{"n_layer": 16, "d_model": 512, "n_head": 8, "n_kv_head": 8, "head_dim": 64, "d_mlp": 1536, "vocab_size": 8192, "activation": "squared_relu", "norm": "rmsnorm", "norm_place": "pre", "norm_eps": 1e-05, "positions": "rope", "rope_base": 7020.0, "rope_fraction": 0.5, "qk_norm": true, "attn_scale": 0.125, "bias": "qkv", "tie_embeddings": "early", "parallel_block": false, "extras": ["local attention windows", "shifted keys", "gated attention", "value embeddings", "capped logits"], "init": "normal", "init_std_qkv": 0.0163, "init_std_o": 0.0, "init_std_up": 0.0163, "init_std_down": 0.0, "optimizer": "muon_variant", "lr": 0.0124, "weight_decay": 0.014, "lr_head": 0.0131, "grad_clip": 2.0, "warmup_steps": 144, "schedule": "wsd", "decay_fraction": 0.745, "decay_shape": "linear", "final_lr_fraction": 0.0, "batch_tokens": [131072, 262144], "seq_len": 2048, "doc_mask": true, "train_tokens": 1643000000, "steps": 8688, "dataset": "wikipedia_en"}
Each number is 500 + 25 x the weight over its row's rms, rounded and kept within 0 to 999. Layers, rows and columns count from 0. Numbers have three digits each. The size before them is the row's rms in percent of the matrix's.

# layer 7 MLP down (transposed), 1536x512, rms 0.0461, rows 694-704, columns 256-383
096:462494556472492520501512503525514485472479455531522514484499500514488447543508501502498493507499507512514507484533491510492522520524466523493494517505453496477506499469452507529449503536497475537564469485478547536509446528505543507508462494496518538495495497488509499496492484480549486490454478491486522490474511532513507549503471527469514500455456542497507505470459501469458508527512
099:488540489485493502511491531511489485490527514506507499507507501482527507485487518530512489503419517497502513514452511526483493491445542526487549471525507513498530501490542495516478560493504505468527515565550495468518525493478511517482488498521519527463491550491480487511506509487552493532516499443535463519529491499500494494547557536482532484537502520511502478498506478531456501463529
096:516487493480533476451495526514511517496477415457488499535528501477507506498493536487523479537426504545500507524490556538513493519509492493510470500475514511487500503515481493494470531504455472542475480505520478507505498516480530507514494505540488496450476516524523513471490491467482526514513498477448440520495502479474539529520498530515462473548506495537498508506522497532492463507519
104:507506469537491487459528534473541466486447498505528508479527460522504536514519491508468456492467494530451451475518446509488472506500457474544504495552511507493545527506482490511499519454489525511476509489541520516528499487535477510507475484470512528510517516528514494491463483535536499504476539512502462490499470502509508486508516497513490502494518523508449533485484512494504515487504
099:467506521544499494521480477507534506520523527506504502520488498511525505491489492478520464500497534496533461508503478609496496489532515469479517514489502499454456497451513479522510507499517522466474472532506486490495493454528474487516487547481468482506498517480494481463485472487530464450482542489499479500491515471502478504501497544527530529522483519529509516547480516503465505527539
093:480471487553481520491457555506472516480532527527544513442502530537509487474534526479494493544530532519470473523528483531558475496487494503481510511481500503505497498505493478472507496498453516502446471472465530499505497525522490498542530525520518493481474490506502512471508512530488500506508516461445500528491527509481477525510511482539501536472538484453531474553497499486471515469520
099:528470479528471492558509480511516437469463501472456495509542494484460505507487547484466460480493499548512505482532538501534504489482518476485499515477484520490477492487507500525544442483511535504475479492439477505521526523494506503519518453515506451465477499497513539542516522539497461493555510489499462467528530485503511522526519495524503477517472476483475547516520499503495504481509
095:515486503494487462484495489482527563500475543436499491538502507547536518511455531560519495459506451467475503511539488491469517546536513498487482508512484476491510477521492516494523514513490489482490477472502473489510502485508452521503495470529515494480543517472470513503510507502478501514518477540536489527491500514469536504503501528503500488495465469522495484474479478487483519529556
094:510479487531482496453486563469510511492476517471460449537466495510550537473507470509505463558480475496458475526488504517533535495507508509518508489493576444506527485472515501447459534501517497490458533486512498492489510536471508506474531491464535526574469485478469492491507518508482470486471515498498513516475512511456467468456463485501506520531546525497483515538495518465473460506539
103:479465511511481545518472422492466494462492486455446448462491493518476526505510473522449475538516503529483489439478500482506524486513510489515479477504497489492487515525500484516498499503494505521514510486474476517450491504514499473530480527487533508470482497518477507553460545506491513520490494500490534481476504557531501494484484522518535536485501505494524481467494469488537507472475
098:496551506509509472521505457503471430506498449490514527475491477465506481500477523526489521496493528500504455517520498497502491497506511500496512501490523497452533521562502520538472522493502519499465497500501485514482503474494551477514523514510504462508497530508476512481459474547540496488489503505475515488481509487512484497473427516537530453501494498515531452470534479504530475509493
# layer 7 MLP up, 1536x512, rms 0.0799, rows 695-705, columns 256-383
096:515520485551495541527511511517553495503513492516499527523492476482506472473492468521493578499496471491504510498556537480533507556546507465505479521499486461510537491471514509513574469475535498503520476506508502501451466508525525443498510482545506505497500528518558469513537506483487486491465486568525464486500527508544496508495492508468498474490522509558489505477501510504515527459486
096:522481509532571509469498492528532501501478499523527484493500506467503502506496456479522505500444518486482515517544533513461523533479490507523476526507456457509518565503485528557509524518495479514513509539470483451482522502511534507516504518465493509482501508490489481529466466510506513494492457505432487523485477524546500466539517509500471508461512487482468489472512494491527509493441
111:442458462494487495499518519506497472496467540495520520509510448517499491523501499489473458494531530515432488527503473487519530523519469498493479517570504490468556484504554518485459533480487531499505509509494509511529500471472484493510498498530489563480480503499528472495510436507504500490487528502521454515499509498453537530471522492505515504492492473539444536484481541528497475472522
094:453470480520474489509511488519478530538506508509537457478482482475472512514538474471476514488539493534534470528542489518530503507512483501505520517472470474495530490483499547489511525489494499571504480515546497533508496476511485503481463534450519474488500486506520456511499521473523493473489460504526511488492453492499498485539457525499525485499503506506549493498483546517473482532515
100:531468526547482504561552504522478512532503455494507456539500518486505553460479477512480486535492468550497506522518459449515485547467507446504514517509498474505482449491508533453511490469518501509509497479499470485488479476511517505473487509524492459499502508521503486523422498514476516556470507487480481474531505547514482490489509513500520482447480511473510449484505486460487511532522
095:533478486519483530473502518466535512469527497509504520501486493515487495459510496504515491485527539495460484516538494519522485549540496489475513525520544487493509511560452497515502482511537488509491500466492535488470517535470482497483506549518486519480508522522509485471535499470490512541524505447467499529527485487467480475484517468512473476504552497532502490508454473451463515504478
097:508507522486503515498513512467507476490472505483512501528445512526550470534558463512505481512484514513523539511516530492506448522525468509526524552470471466521516522462511530534525469507492456467499485480498504519471529487500549498479516486508478508504488508522529537526489529479534503483448518566489483506508513526513484507506484440528512482514538485503504513484534522496514489472488
089:485493495501498475533515505503517455536503465497478508510553497526522468498482502451474502490499431458532517446504516476471499502509495485486480546484482481513498510448471472521499468524498518470543489474515507551517519490497500511499519484492476517490502488504551537467497464501472485496527476497477504503476506489530529516519529523510514533462461557461577477495464489524483536510452
095:528537487490524512526492520523520475480519520484525492496510496546502517517485480493515492493539505503485467534527485509500500532525489504505482504512486467501497507496523490467505480484469523543519491462470477514456494508507508507518544510474469530477515485473515467474510529447491475485498493476513537488538476557525479535473478513435456551483479514537510480510512448544489505493472
090:522443503530517471514478462527486463517448535537487484524513488458522472467454476490508542489480512530464515506519485504478500528479516484439494506491508529499479509479494515499514523515518507545549484481536477475500524514476500523487496500545508515477482494535521496450507478476447498485448559449499507472494506510475490475484481523476468482510515530474555500492525528458542525538541
091:553481454500537480497502548490499499487486551518505485478513472491482505492480490518505488484503442504464584501457471498509495474460500478520491513523469535504508480450546508475453491527513505477548517456471490496491456499474489473491508566499505485469496522498516520522502534515474491461558459540492530527495501495472474502490474478481470473467493476514508474481507501482498470465496